Part of a small language model's weights: shifted keys.
Each number is 128 + 32 x the weight over the matrix's rms, rounded and kept within 0 to 255. Layers, rows and columns count from 0.

# layer 13 MLP up, 512x128, rms 0.217, rows 481-507, columns 0-127
[[155 128  99 194 130 155 121 147  74 129 126 163 149 103 177 143 128  99  84  98 136 203  48 122  89 152 195  79 118 115 166 131 171 136  53 177 101 127 130  97 105 132 144 161  98 124 114 156 180  86 158 165 163 145 106  67  49 107  75 128 110  76 145 107 104 190  84  41 132 124 141 144 158 150 106 174 161 146 144 117 158  96 114 216  97 151 126 167 165 181 108 156 116 140 123 148  90 126 121 129 120 149  72 108 176  99 108 150 153 138 108 135  89 151 139  68 141  76  66 117 127 112 155  79 130  93 150 124]
 [ 87 204 174 200 114  74 153 125 166 101 128 211 115 141 107 137 110  90 120 136  73 104 109 123 129 111 121 137 117 181 149 118 121  68 136 138 138 111 108 143  72  78 109 189 183 154 128 119  91 146 121  52 118 116 122 146 162 126 100 113 167  87 135 165 164 219 141 159 138 124  67 122 131 175 116 190 126 153 158 144 137 182 158 165  98 121 140  52 133 104  72 129 141 205  97 139 108 124 207 131 119 166  71 127 162  79 117 150 150 153 128 180  83 116  90 111 130 145 116  81 143 123 115 180 154 160  68 105]
 [112  87 192 183 114  91  60  62 143 148  73  80 104  90 150 131 109 140 146  67 135 136 113 128 112  61 116 107 177 130  63  83 196 118 182 104  68  61 171  81 146 120 136  72  85  61 162  82  65  67 102 153  81 173 121  90 150  86 100 157  95 162 108 118 144 155 150 178 171 128 136 116 112 130 173 119 119 162 122  97 127  70 125  86 112 128 103 149  88  55  87 154  96 177 136  98 139  94 141 142 106 146 183 151  91 227 137 160 176  84 118  87 118 171 146 110 155 116 137 199 124 145  87 148 146  80 162 109]
 [127 112 153 108 190 116 133 177 141  98 128 108 168 111 117  63 151 122 125 134 158 173  79  78 131  91 141 117  83 121 106 140 129 153  67 173 208 130 105 104 106 127 128  94 137  76  58 119 144  76  69 152 130 130 112 165 125 152 201 168 139 120 195 128 174 166 102  99  26 129 121 115 132 100 105 181 125 152 122 133 101 175 124 134 136  85 119 114 110 116 149 106 206 180 146  30 124 164 101 180  95 151 110 141 151 136 127 125 157 121 152 101 168 132 145 111 124  87 141 113  99  85 149 168 122 121 106 119]
 [153 159 113 123 104 165 160 157 120 133 142  97 136 112  92 129 121  98 124 137 134 139 151  76  93 127  77 150 107  81 140  93  97 153 109 115  83 113 108 170  80 118  92 150 187 123 140 155 121 108 125 127 160 121 140  58 170 136 178 105 124 140 156  64 146 174 105 126 119 147  67 164 130 133 120 136 126 161 104 102 107  83  85 163 158 142 150  82  94 118 128 117 135  83 141 136 146  86 159 154 174 155 116 147  81  94 139 166 171 147 108 122 138 119 114 132 107 106 166 122 141 141 133 126 110 162 165 148]
 [182 140 104 179  93 153 123 161 162 116 116 176 103 101 150 139  91  80  93 121 138 140 134  73 127 164 123 148 118 130  76 110 128 132 174 154  75 111 141 153 137 131  98 116 136  73 154 182 101 153 159  64  86 147 128  95  71  73 117 177 136 106 209 143  99 143 145  92 123  89  84 108 200 108  90 125 104 201 125 133 165 104 176 111 110 106  99 137 172 147 125 149 109 107 107 132 200  89 114 131  89 127 107 142 167 171 165 181 142 145 112 173 103 111  95 124 149  87 187 108 166 129  90 137 118 145 141 149]
 [186 163  91 159 117 151  88 183 138 113  86 122 146  86 139 118 195  65 154  74 165 156  95 105 126 108 126 114 117 138 154 159 185 144 140 120 115 120  70 143  86  92 120 179  76 122  43  84 126 110 139 120 135  82  99 122 143 118  82 103 136 110 122 124 154 178 119 155 137  66 138  93 140 150 124 145 100 138 127 128 132 201 123 141  79  90 100 166 109 163  69 179 166  86 115 162 104 123 102 149 137 157  83 131  77  77 194 154 109  94 168 175 102  88 165 150 147 162 139  75 143  96 107  76 189 120 123 107]
 [101 140 146 113 166 113 151 111 184 107 167 165 154 114 135  72  88 105 132 102 115 128 152  88 126 115 151 101 137 188 107  67 188 139  97  87 123 123 101 186 114 126 102  95  72 119 143 145 128 158 128  97 167 117 106 154  83 104 116  90 107 135 144 106  72 104 119 123 129 186  99 135 161 116 110  92  78 117 128 106  83 129 126 151 113 100 126 158 145 122 158 143 188 114 146 115 100 138 110 133 126 131 138 204 152 135 200 118 182 135 141 174  93  80 149  65  78 116 181  81 146 133 134 168 216 118 147 120]
 [ 92 175 124 111 106 168 138 128 135 157 158 198 138 119 163  86  78 103 131  61 123 129  99  98 101 123 158 112 171 111 114  88 207 101 107 153 125 111 117 149  79 177 129 161 100  69 139 191 141  99 101 165 142 171 136 155 147 141 121 131 157 149 167 131 177 166 110 111 165  88 156 127 116 154  85 114 111 171 108 139 142 109  85 131 118 126 137 115 124 108  95 172 168 147 120  68  88 120  79 116 128 150  90 156 194 133 117 140 182 139 144 113 102  89  90  92  88 109 131 143 105 127  96 126 149 113 124  65]
 [129 152  98 136  95 189  44 131 140 133 195  99 141 170 161 113  93  71 156  86 104 185 112 136  97  73 137 146 151 138 134  88 178 188 135  72 163  66 197  98  86 162 147  93 131  90 177 135 149  69 148 164 210 115 159 119 153 151  97 139 203 108 115  73 166 123 142  89 116 100 102 120 143 180 130 119 116 208 185  95 160 105 142 118 114 150  62  80 151  94 181 106 135 171 168  57 105 129  96 182 143 125 140 120 166  72 164 148 138 165 108 182 167 173 161 160 110 101 196 149 127 111  51 180 173 183 119  90]
 [188 132 110 167  70 227 111  88 130 155  68 184 118 121 108 128 148 118 115 116 142 107  85 142 146  87 113  60 117 188 145 124 117 143 131 118  74  46  85 108  94 102 165 149 129 131  85 122 103 167 122 165 155  88 146 161 121 139  60 166 105 127 199 108 155 118 110 124 167 151 159 181 158 156  56 107 126 151 161 181 145  58 114  96 114 101  77 142 153  66 141  81 132 105 165  56 180 152 121 140 133 142 123 212  86 153 113 130 118  92 136 135  59 156  95  94 181 139 148 120 110 137 128 160 163 142 104  83]
 [144 120 110 152 146 165 168 177 108 136 184 140 157 121 155 104  71  54 156 102 124 228 121 132  65 155 126 148  97 162 143 121 173 146  67 220 163 109 103 137 161  96 137 135 108 137 137 170  70  79 103 114 170  89 130  78 155 122 137 129 139 140 171 169 160  97 113  86 167 142 154 164 171 107  98 141 143 166 134 112 148 155  86 145 142 114 114 120 143 205 144 145 141 106 184  35  99 171 123 171 143 155  84 101 118  98  96 153 127 190 113 124 127  78 153 108  98 152 204  81 143  96  89 164 109 100 153 116]
 [144 119 146 132 160 153 139 119 140 124 179 113 112 119 153 143  76 140 151 110 113 124 101  94 111 105 131 120 113 185  79 135 102 188 118  71 145 138  63 150 143  50 130 197 166  63 103 122 132  54  75  97 138 143 106  99  96 120 107 161 198 107 140 111 163 130 131 132 121 100  95 101 153  96  77 164  90 115 149 159 138 169 156 120 153 187 107 146 130 152 116  83 130 154 145 163 134 123  77 139 199 148 143 155 114 109 161 132 112 136 122 130 125  88 128 102  69 133 116 141  99 170 155 128  82 102  66 162]
 [164 115 113 148  83  95 150 117 140 103 115 133 145  88 172 112 156 103  59 116 145  91 157  82  84 108 144  73 155 129  97 112 145 110  85 110 150 127  94 195 112 136 124 112 159 133 108  97 166 153  85 137 102 114  81 133 122 138 134 107  93 128 122 144 131 157 157 186  75 135  65 116 187 118  94 128 132 167 129 116 156 112 151 184  94 132 100  90  91  74 160 102 125 134 130  87 134  71 168 141 116 163  89 115  94 131 117 132 168 196 119 114  95 159 181 121 142 176 155 112  97  92  66 111  57 129 140 165]
 [129 156 123 164 163  91 143 130  28 121 119 175 167  53 134 111  80  98  96 175 110 210 222 129 127 169  95 107 131 115  84 129 174 148 146 143  26 134 149 166 121 101 141 128 136  99 159 166 133 133 147 127 120  81 134  81 110  77 101 178 131  84 158 105  90 181  96 187 152  58  89 136 153 116 124 107 106 138 108 131 132 108 116 119 135  89  91 100 130 112 149 133 151 130 127 123 205 155 136 120 140 147 135 151 169 157 154 177 138  86 185 159 171  62 137 120 125 139 144 163 157 140 163 180 168 122 102 139]
 [106 143 135 122 136 163  49  99 101  79 102 179 141 171 110 126 138 139 102 171 103  84 118 119 123 142 114  52 120 116 140 113 168 103 110 136 128 127 135 102 126 130 110 151 120 139 135 158 106 145 123 164 139 148 140 154  93  98 138 123 143  56 140 105  69 153 102 158 100  88 137 150 101  79 163 126 142 146 145 105 134 109 114 113 105 113 199 130 120 100  88 125 174 154 118  90 149 160 196 114  98  97 140 156 160 138 136 144 138 137 157 173  62 105 132 125 150 148 182 157 117 172 147 131 115 115 117 118]
 [112  88 145 160 120 140 158 151 148 114 145 129 125  90 130 142 128  87 132  86 168 166 127 105 147 136 153  86  42 154 117  86  89 125 142 180 160 127 167 130 138  83 135 173 114 122 105  74  75 112 113  90  89 135 156 104 149 103 144 157 151 124 142 133 140 138 141 138 131 111 149 158 177 150 138 146 123 117 160  60 135 163 162 154 113 136 125  73 163 133 139  95  88 150 137 134 134 134 120 155 148 112 125 212 132  87 116 145 125 133 114 145  54 149 128 125 130 118 185 126 151  77  97 113 150 122 138 128]
 [163 127 138 122 145 130 116 145 159  81 178 138 146  96  99 138 183  60 118 124  50 109  97 104 125 136 103 185  26  85 166 166  51 136 182 200 101 134 103 151 112  80 105 133 113 110 193 121 150  92  89 119 199  96 129 127 139  98 189 107 131 115 115 145  47 183 156 149 126  70 129  94  96 114 158 108 153 161 195 102  62 138 148 155  46  53 119 135 149  93 128 163 131 199 186 125 171 109 219 133 104 188 120  79 179 164 133 130 149 151 199 146  96 116 158 100 122 126 159 100 109 126 154 102 171 145 125 154]
 [140 133 146 149 155 124  88 185 187 116 130 157 111  98 164 137 114 116 158 110  75 163 105  87 129 128  77  87 138 141 167  73  95  99  81 146 125 137  94 192 128  54 120 148 117 134 109 135 135  65 161 111 154 120 167 146 121 108 155 151 136 123 162 101  63 165 149  93 117 116 141 161 139 121 125 116 128 114 124 117 129  40 121 196  83 128 174 132  99 136  89  85 111 153 102 153 206  75 182 165 129 125 118 112  87 154 104 206 147 115 165 100 140  47 152 127 151 131 185 137 115 137 143 137  80  83 131 167]
 [146 158 177 143 149  72  97 126 158  98 108 212 169  91 140 142  81 134  92 158 109 146 164 133 121 128 119 138  96 126 136 192 100 126 151 123 124 126 134 133 123 127 137 149 139 134 124 161 143 141 111 185 111  90 100 122 138 128 133 179 183  43 166 131 106 197 105 152 158  94 164 147 116 152 142 167 123 166 183 124 121 155 172 101 156 134 155 149  77  48 176 106 128 106 147 140 127 124 114 127 111 175  69 114  98 172 124 101 172 145 144 157  65  94 144 106 105 177 189 167 100  88 140 172 102 127 147 130]
 [119 160  91 156 165 137 114 132 134 167  58 141 142 111  95 148 134 112 146 138  39 130  97 105  57 122 107  88  89 100 187 131 119 100 138 153 143 111  76  85  52 113  75 196 152 114 188 165 120  65 136  84 106  45 153 131  98 164 169 127 101 126 154 109  62 153  66  91 106 161  57 130 190  77 169  94 120 124 146 111  82 173 137 145 147 129 101 170 106 138 146 181 148 146  83  70 126  95 175 130 113 131 141 115 139 138 122 137 181  90 130 216  81 154 160 119 111 148 126  75 156 150 156 154 130 103  63  89]
 [106  94 152 141 130 191  97  89  90 136 216  69 138 129  94  94 119 103  96  89 120 143 129 131 113  89 105 126 108 145 105 164 138 142 136 152 141  70 142 168  89 140 148 160 116 110 179 137 141 137  85 138 179 131  87 128  93 117  99 103 123 122 138 137 119 136 107 160  90 173 112 129 126  69 109 156 147 127 104 128 125 178 166  76  71 125  97  61  74 149  91 169 120 150 133 141 137 194 109 143 197  84  93 138 103  87 197 124 153  64 100 149 158 149 158  96 154 165 107  56 113 127 147 104 180 121  69  64]
 [133 132 134 142 126 126 125 127 125 140 142 139 129 127 132 126 119 111 117 124 123 132 123 121 118 114 121 122 109 129 120 130 129 134 126 135 128 115 134 122 120 115 107 116 137 117 138 125 122 124 120 127 132 121 103 119 130 121 128 141 118 116 142 122 124 136 121 130 115 118 119 137 126 125 125 133 106 128 145 120 116 133 148 131 113 120 137 133 142 129 129 134 127 134 136 122 133 122 133 145 130 137 126 130 132 117 145 146 145 125 139 140 109 124 133 117 122 125 134 126 114 120 131 135 132 117 132 120]
 [151 112 154 154 185 139 122 134 137 139  60 212 117  84 136 125 143 101  81 174 183 130 108 101 134 137 139  96  41 134  82 108 117 138 148 129 133 121  20  90 139 110 149  76 114 152 126 124 169 116 158  83  92 115 105 111 202  93 160 127 157 120 141 132 148  78 142 146 125 125 136 162 131 158 148 140 171 116 165 121 117 113 156 185 113 112  85 129 161 136 133 110 115 168 182 149 147  54 129 138  68 201 115 177  86  76 159 142 188  56 137 185  92 160 166 124 137 101 143 132  68  51  71 184 145 144 119 140]
 [138 121 139 135 155 205  59  98  69 119 154  85 150  89 101  86 151 165 152  67  92 154 150 117 116 171 121  91 104 174 116 134 132  81 161 103 142 120  95 121 133 154 147 189 174 105 117 117 136 136 121 124 124 120 107 108  95 117 193 164 102 163 147 102 139 162 101 109 149 143 129 150 141 129 144 174 159 122 173 123 188 178 156 144  58 173 100 148 126 129 157 124 155 111 151 128  95  99  84 163  91 171 150 114  51 149 173 138 128 116 136 110 107 177 142 111 112 141 101 162 118 120  79 111 113 118 154 106]
 [150 161 141 158 112 159 177 110 149  78 156 162  94 114 125 130 154 154  83 166 124 121 136 113 130 120 105 119 153  57 107 116 139 148 147 122 114 115 125 132  94 117 113 201 153 135 157 119  87  88  30 128  99  70 103 127  75 120 128 149  92  75 133  88  75 120  93 154 150  90 115 121  61 152 113 125 115 126 151  78 148  97 123 117 169 144 168 111 143 130 115 107 103 197  95 139 116  94 146  91 124 174 123 154 141 111 162 108 124 113 176 174 104  89 122  92  84 122 160  85 138 161 135 146 180 121  61 166]
 [123  63 135 149 150 164 166 114 149 174  71 113 133 157  93  91 140  92 136 125 117 120 141 140 128  75 100 157 107 145 127 121  56 147 113 144 168 108 125  88  99 117 115 156  80 114 196 138 199 144 110  15 154  84  99  93 124 104  89 147 115 131 133 136 142 141  70 117 164 107 111  85 138 166  84 113 129 129 123 134 158  56 132 142 135 130 141  74 119  89  73 115 103 147  68 159 130 105 111 137 151 111  66 119 150  93 123 128 133 105 167 176 126 108 131  84 122 150 128 151  85 133 139 192 136 124  92 132]]
# layer 13 MLP down (transposed), 512x128, rms 0.236, rows 481-507, columns 0-127
[[120 164 156  89  83 202 105 169 178  94 128 118 154 110 145 143  87 152 137 103 143 112 119 114  85 161 122 118 103  73 152 170 140 147 114 164 134  77 128  86  82 151  64  63  70  88 113 141 123 175 107 109  97 141 115  88 123 150 141 139 118 166 131  71 115 164 135 155 101 143 131 121 121 108 115 107 148   8 124 144 160 133 136  52 114 133 148 146  99 104 143 103  85 153  83 104 134  75 108  71  98 149 117 164 156  78 139 137 114 123 142 161 119 129 113  96  92 148 165 110 135 149 143 131 160  89 146 110]
 [130  97 101 155  89 127  73  96 114  75 133 117  86  64 156 131 145 112 111 139 159 125  88 149 136  93 133 147 121 155 161 123 175 177 106 165 133  76 121 124 117 132 113 122 131 131 123  59  98 171 138 145 128 146  65 126 190 125 130 119 128  91  99 131 107 178 143 210  75 104 124  96 101 204 138 143 128 177 136 125 162 107  97 113 113 124 120 132 121 212 121 125 139 112  94 114 131 152 104 159 153 107  89 141 119 168 148 200  61  83 125 124 118 124 101  74 133 158  75 112 101 107 131 114 157 105 129  97]
 [112 159 167  82 107 134  69 130 175 126 134 181  86 112 107 103 172  94 168 127 105 129 128 130  96 113 113  96 132 172 108  99 164  95 150 115 119  48 126 114  84 152  83 133  93  84 144 151  78 171 175 159  89 119 127  63  71  85 111 115  97 142 128 189 117 144 131  84 158 159 148 151 154 140 115  69  99 100 114 142 157  84  81 140 158 142  86 123 171 168 151  97  92  98  80 158 101 132 129 140 101 190  92 137 111  92 151 146 119 128 145 137 124  58  82 106 114 157  85 129 162 126 150 167 103 154 123  37]
 [173 113 141 110  67 154  90 101 178 102  88 126 136 135 143 144 145 118 106  96 122 123 158 163 145 105 118 115 103 110 129 123  96 124 167 144 171 156 169  74 142 159  84 145 105  97 125 144 166 108 128 137 146 159 139 146 167 188 133 180 110 114 125 130 144 147 186  93  98  97  97 110 101 140 161  60 140  55 120  90 122 130 106 107 118 220 135 149 118 133 138 138 145 194 106 161 157 139 139  74  92 141 162 183 125 123 123 103 133  94 113 123  89 105 130 112 123 114 148 142 112 125 104 178 137 112  74 149]
 [ 75 100 162 149  87 146 159  98 143 135 130  99  88 127 143 131 105 145 128  88 119 143 128 132 175 111 127 112 117 121 132 182 121 106 167 135 165 113 142 106 150 122 148 122  99 155 106 109 139 115 134 103 126 143 100 154 138 146 149 126 139 109 143 108 132 156 108 150 146 145 141  96 118 132 111 105 125 168 126 188 132 116 172  99 128 135 161 124 138 164 155 150 110 135 167 111 112 103  75 125  96 125 153 126 148 136  88 118  79 107 122 126 170 129 149 141 140  98 121 154 142 128 145 101 122 157 124 115]
 [128 130 114 140  86 142 125 108 115  99 139 133 108  78 116 112 122 140 112 101 146 134 110  90 255 153 121 128 133 136 149 138 144 129 102  99 130 228 152 145 214  92 181 104 127 139 176 147 141 145 124 113 144 123  81 132 150 147 103 144 107 101 132 155 135 113 138 166 142 171 119 146 159 149 134 175 140 143 121 160  92 122 140  79  63 116 111 134 112 109 149 161 112  94 112 107 142 120 134  74 128 135  97 110 117 129 161 121  96  67 134 114 130 156 121 104  77 133 118 158  69  82 117 120 127 151 105 129]
 [123 150 112  94 172  86 112 158  68 113 187 178 134 114 174 161 110 174 128 134 113 160  73 172 124 153 143  68 126 130 118 131  93 136 151 167 126 123 123 130 143 172 149 172 124 144  86  83  95 152 138 157 129 168 114 105  56 125 127 172 125 194 140 115 147 148  76 104 182 182 110 150 146  80 129 136 183 149 125 121 135 143 142  91 134 101 116 147 118 129  98 139 151 129  99  96 123 114 119 122 140 148 135 162 185 107 137  76 129 102  55 157 149 121 132 168 162 120 117  95 117 136 138 125 126 122 108 118]
 [135 136 139  69 137 111 164 128 160  95 142 118 122 152 144 120 146  92 150 111 102  70 121 161 244 131 218 108 142 131 123 120 137  94 105  99 192 233 136 175 178 126  98 139 111 104 108 126 168 128 118 113 150 104  96 214  77 162 116 106 143 138 104 116 153 111 121 117  92 147 112 137 106 132 113  72 108 103  86  92 121 114 154 130 128 141 124 160 145 113 138 121 124 109 102 119 137 165  82 105 100 120 132 124 101 155 114 115 169 130 107 125 123 109 104 149  97 131 144 106 107 179 103 163  85 135 148 119]
 [108 129 151  63  58 125 148 128 128 141 114 101 112 144 104 122 145 139 132 114 165 128 126 171 116 117 175 164  89 120 140 171 148 132 118 183 123 209 164  95 179 150  91 110 124 116 101 106 146 164 156 129  70 108 120 121 164 122 167 120 117 111  95  72  96 142 127  64 119 160 119  98 103 129 118 134 174 131 148 138 111  58 120 113 127 161  69 122 121 128 129 121 118 130  81 139 128 115 129  84  68 122 117 143 141 126 158 150 109  92 137 117  88 158 157 141 142  98 119  91 123 118 174 152  83 119 100  83]
 [153 101 204  80 137 112 100 114 155 136 109 155  99 138 139 146 149 116 133 163 136 185 125 125  31 178 118 126  77 136 149  89  94 136 187 188  94 119  92 142 116 164  54 168 165 125 166 162 158 137 157 142 130 120 142 181 122 137 106 108 154 157 127 145 139 104 175 114 163  77 126 153 128 157 116  83 135 161 110 150 107 113 153 149  47 123 108  94  52 104  53 160 133 187 162 103 113  93 145 140 162 173 163 149 118 161 110  89 179 143  79 131 119  95 103 130 139 122 147 117 138 126 122  83 164 120  99 119]
 [133 103 137 120 172  96 161 125  81 150 129 199  80 142 143 166 129 138  51 136 130 150 120 118 167 142 143 113  89 150 147 166  77 148 111 145 116 188 153 152 155 102 118 138 172 176 173 195 173 174 114 187 127 160 146 199 137 108 136 168  99 102 109 140  91 133 119 113 130  84 146 119 108 149 117 132 112  97 164 122 138 194  91 141 125  87  89 135 132  73  89 126  79  88 181 166 143 137 153 141 134  89 106 114 132 120  79 148 125 149 111 106 130 157 110  70 204 147 133 119 175 176 115 136 181 157 115  92]
 [110 145 133  89 130 147 117 138 122 150 104 143  88 124 145 130 109 184 170  92 105  68 138  85 117  89 115 130 102 114 132 134  79 165 185 128  65 118  97 149 141 123  62 101 129 107  99  87 139 153 102 131 153 153 151 197 149  72 112 138 146  66 107 128 120 145 135 141 165 176 112 146 127  70 111 109 135 115 138 145  67 136 128  75  92 127 156 172 112 122 175 147 144 133 128 167 143 121 105 126 161 137 139 102 158 106 166 141 147 161  91 170  64  52 117 170 119 107 153 163 192 109 124  73  83 137 126 112]
 [129  88 169 155 133 146 123 130 116 123 130 116  78 122 134 158  95 104  96 123 143 139 103 141 229 107 160 107 129 135 128 126 127 110 148 120 127 207 140 139 255  91 210 145 152 149 134 166 123 133 153 141 102 162 153 133 127 156 109 137 147 115 114 150 123 135 161 157 123 160 135 140 114 142 136 117 145 119 149 105  89 127  80 167 106 119 119  99 121 107 176 153 123 108 128 128 153 153  93 100 125 166 136  92 109 111 137 204  24 143 129 109 141 129 117 143 142 136 106 131 151 140 119 125 131 141  75 129]
 [176 132 135 190 123 144 131 125 168  87 143  90  96 126 117 102  94 177 156 142  98 141 129 164 112 142 141 135 131 142  51 116 116  83 135 145 136  95 114 177 130 137 130 101 123 179 122 130 167 109 131 120 138 146 121  72 122  62 139 151 129 130 126 138 176 136  90 145 148 117 110 131  72 125 107 115 143 184 163 132 143  87 125 112 118 137  91 111  91 157 113 135  46 100 164 112 143 123 116 170 141 125 149 106 133 104  78 164 140 122 137 145 139  67 110 116 139 118 109 119 134  73 163 107 142 111 113 113]
 [137 136 121 121 135 100 136 125 122 113 132 138 145 116 103 100 142 136  82 114 134 121 119  91 255 168  84 118 123 115 101 119 121 132 102 156 103 255 128 137 204 145 187 124 127 107 127 124 130 106 129 150 149 107 136 125 121 160 111 135 133 149 139  68 126 130 120 133 157 131 115 105 154  85 102 110 118 124  69 157 128 107 143  70 106 127 153 129 158 105 134 145 124 125 158 120 125 103 158 141 105 137 110 111 139 164 136 171  45 123 105 100 121 130 145 159 123 158 131 118 110 160 196 123 115 129 132 144]
 [181 115 115 133 126 118 158 128 111 141 132 131 113 130 129 143 140 155 140  99 178 124 118 137  89 138  37 143  97 140 100 127  97 130 160 137 142  84  99 123 134 147 159 140 135  69 139 137 103 122 105 123 109 101 126 109 100 180 109  94  98 153 150 133 113 167 128 147 114 129 141  78  92 158 141 162 105 116 101  85  96 114 138 193 162 141  90 166 156 124 121 141 103 140  84 131  97 143 136 130 143 124 105 131 161  92 137 121 156 116 125 134 159 107 127  99 111  88 153 119 111 154  74 104 134 113 112  72]
 [126 140 127  78 144 116 153 123 149  89 140 106 151 182 129 128 122 147 154 159 139 162 127 154 166 148 154 110 114 126  71 140 135 123  87 126 140 221 123 132 179 144 127 148 141 131 129 128 142 131 155  95 127 139 143 116  85 146 148  93 162 144 119  85 131 134 133 142 138 108 163  76 111 136 139 133  80 138 142 110 106 173 164 173 144 112  96 153 129 137 153 131  92 139 129  89 101 136  93 123 127 102 127 101 137 102 124  72  86 112 137 106 112 164 154 123 114 151 140 126 111 136 110 149 108 127 171 125]
 [121 167  98 125 138 140 109 178 124 174  98 127 141 126  77 144 169 142 156 153 125 154 123 146 122 128 143 114 136 156 109 131 138 114  98  96  85  84  58 132  69 139 101 129  95 128 127 157 118 151 130 111 116 143 109 200 118 127 189 171 159 113 139 113 164 143 118  82 152 144 146 138 172 146 103 159  86 122 109  62 169 117 200 143 141 155 189 101 122 103 129 121 112 106 188 124 151 193 145 106 146  74 119 102 166 116  89 165 170 211 154  71  90 108 116 184 161 149  71 180 115 122 114 110 116 111 147  96]
 [125 153  99 109 128 131 145  96 160 153 151 137 117 155 146 153 152 100 154 113 134 105 107  83 176 143 160 155 138  78 162  56 149 118 151 193 124 181  99 169 151 152 130 158 178 117 143 137 151 110 179 131 175 148 157 120 117 124  99 146 116 148 155 180 102 158 121  66 139  81 149  59 102 119 168 111 133 159 130 154 111 102 139 135 145 132 134  99 138 148 108 109 122 134 136 135 131 100 143 108 126 137 141  93 130 166 165 138 110  94 100 170 156 129 126 149  90 131 187 103 136 171 116 120 122 121 141 113]
 [164 142 139 120  99 133  97 125 131 158 164 134 176 175  96  94 175  78  99 176 118  94 105  92 131  68 130 156 140 139 177 139 129 115 149 130 100 134 135 142 156 110 145 165 172 109 139 106 104 145  97 125 139 130 149 124 145 125 159 101 147 133 115 111 132 160  90 147 133 113 148 125 118 125 131 155  85 117 110 133  98 103 168  95 182 138 140 145 140 101 128 163 131 128 151  97 110 136 109 167 160 149 171 136 117 155 123  83 116  85  91 157  96 140  69 125  97 108 164  85 143 172 169 131 119 122 143  87]
 [124 114 159 110  90 114 156 127 132 162 104 171 102  81 138 135  81 112 145 175 143 188  61 121 178 100  78 137 135 138 133 172 148 120  96 133  89  71 165  93  95  91 121 152 111 140 210 131 131 108 118 144 167 126  73 105 176 125  92 139  92 168 160 136 162 151 101 170 107  68 163 102  67 137 123 114 142 145  63 131 117 132  91 142  89 108 124 112 139 125  58  90 106 126 150 137  87 140 175  79 144 157  93 157 150  85 126 130 119 127 112 179 164 173 110 160 105 167 149  94  77 142 121 153 115 123 132 131]
 [125 152 125 143 154  99 146 100 141 128 167 108 109 122 147 100 108 134 115 100 144 126 112 134 130 116 155 105 153  95 105  82 116 133 117 118 140 164 137 102 129 133 173 132 122 159 104 129 128 116 171  69 167 136 101 175 116 107  84  91 126 103 158  94 117 120 100  99 150 147 119 135 145 113  84  77  67 182 137 115 131 145 129  30 137 141 145 117 116 148 135  89 136 163  89 163 135 102 102  73  84 102  81 141 164 129 100 118 107 114 101 112 151 141  55 138 147 147 181 135 135  77 156 123 143  49 134 180]
 [100 130 116 131 113 118 137 113 125 142 122 117 132 149 125 128 178 128 136  77 114 133 178 124 121 131 119 132 133  72 132 130 129 142 128 255 118  63 127 125 130  68 128 122 142 129 135 121 131 123 132 123 129 172 129 133 114 128 121 132 119 122 127 134 116 136 170 122  39 140 127 126 130 128 141 133 131 134 116 127 128 133 124 141 123 123 130 121 239 121 119 149 133 126 121 130 136 124 118 123 119 127 119 136 136 138 133 109 127 129 253 129 139 133 139 134 157 137 130 123 124 126 136 113 255 124 121 133]
 [129 159 120  94  94 140 128 109 132 134  73 130 108 179 149 114 109 175  68 127 161 164 138 115 147 128 161 156 112 111 147 104 132 132  90 130 169 137 126 121 189 151 120  60 154 149  77 127 133 141 120 135 156 129 101 187 164 202 171 127 175 108 136 104 109 105 131  84 118  55 143 119 113 183 153  94 155 118 108 140 122 173 137 122 135 124 112 131 147 101 151 145 159 134 133 158 136 135 111  96 146 220 155  45 146 144 130 120 151 103  64  83 144 155 135 155 109 136  89 151  96 121 119 134 114 120 110 130]
 [146 145 103 105  77 142 127 122 142 163 109 140 120 134 124 162 131 106 143 123 147 122 117 141  30 146  81 158 117 103 120 136  99 171 136 106 150 106 158 111 113  99  65  91 128 116 152 137 108 111  98 162 154 167  99  70  92 130 118 108 137  69 131 126 134 164  95 127 121 100 120 144  80 176 129  93 144 104  58 143 143 180 125 149 137 124 133  97 134 156 145 108 100 119 124  95  97 137 133 123 131 156 127  98 107 111  68 140 135  86 127  72 154 166 142 164 122 115 137 101 113 107 176  92 139 112 162 150]
 [116 151 106 148 163 106 140 122 122 168 140 137 141 159 135 145 129 142 124 129 131 153 189 128 159 120 106 116  60 108 167 101 195 161  96 161 112 133 110 142  68 147  84 106  96 142 183 122 153  94 164 128 179  95 137 140  85  79 169 114 139 122 128 165 145 109 135 124  93 124 145 152 139 142 137 104 120 177  96 134  62 100 155 145 113 132 126 111  57 126 138 172 117 120 151 141 143 143 141 144 155 111 131 148 120 133 123 121  80  85 112 121  97 118 114 104 100 137  77 144 137 153 139 109 145 176 164 119]
 [133  99 179 111 122 157 117 124 146 125 145 104 148 140 115 141 129 147 110  69 146 123 131 113 138  90 157 153 164 142 153 106 135  89 165 174 151 155  96 123 171 126 108 151 149 144 133  69 121  88 132 162  95 143 113 162 187 146 127 107 124 125 160 164 126 149 131 150 149 149 148 157 103 132 124  59 144 152 128 122 116 161 118 144 104 160 211 121 127 156  91 113 101 133 112 111 119 135 198 140  83 139 100 131 103 165 170 103 133 115 103 117 139 121 168 131 131 153 167 207 109 140 127 123 143 111 125  79]]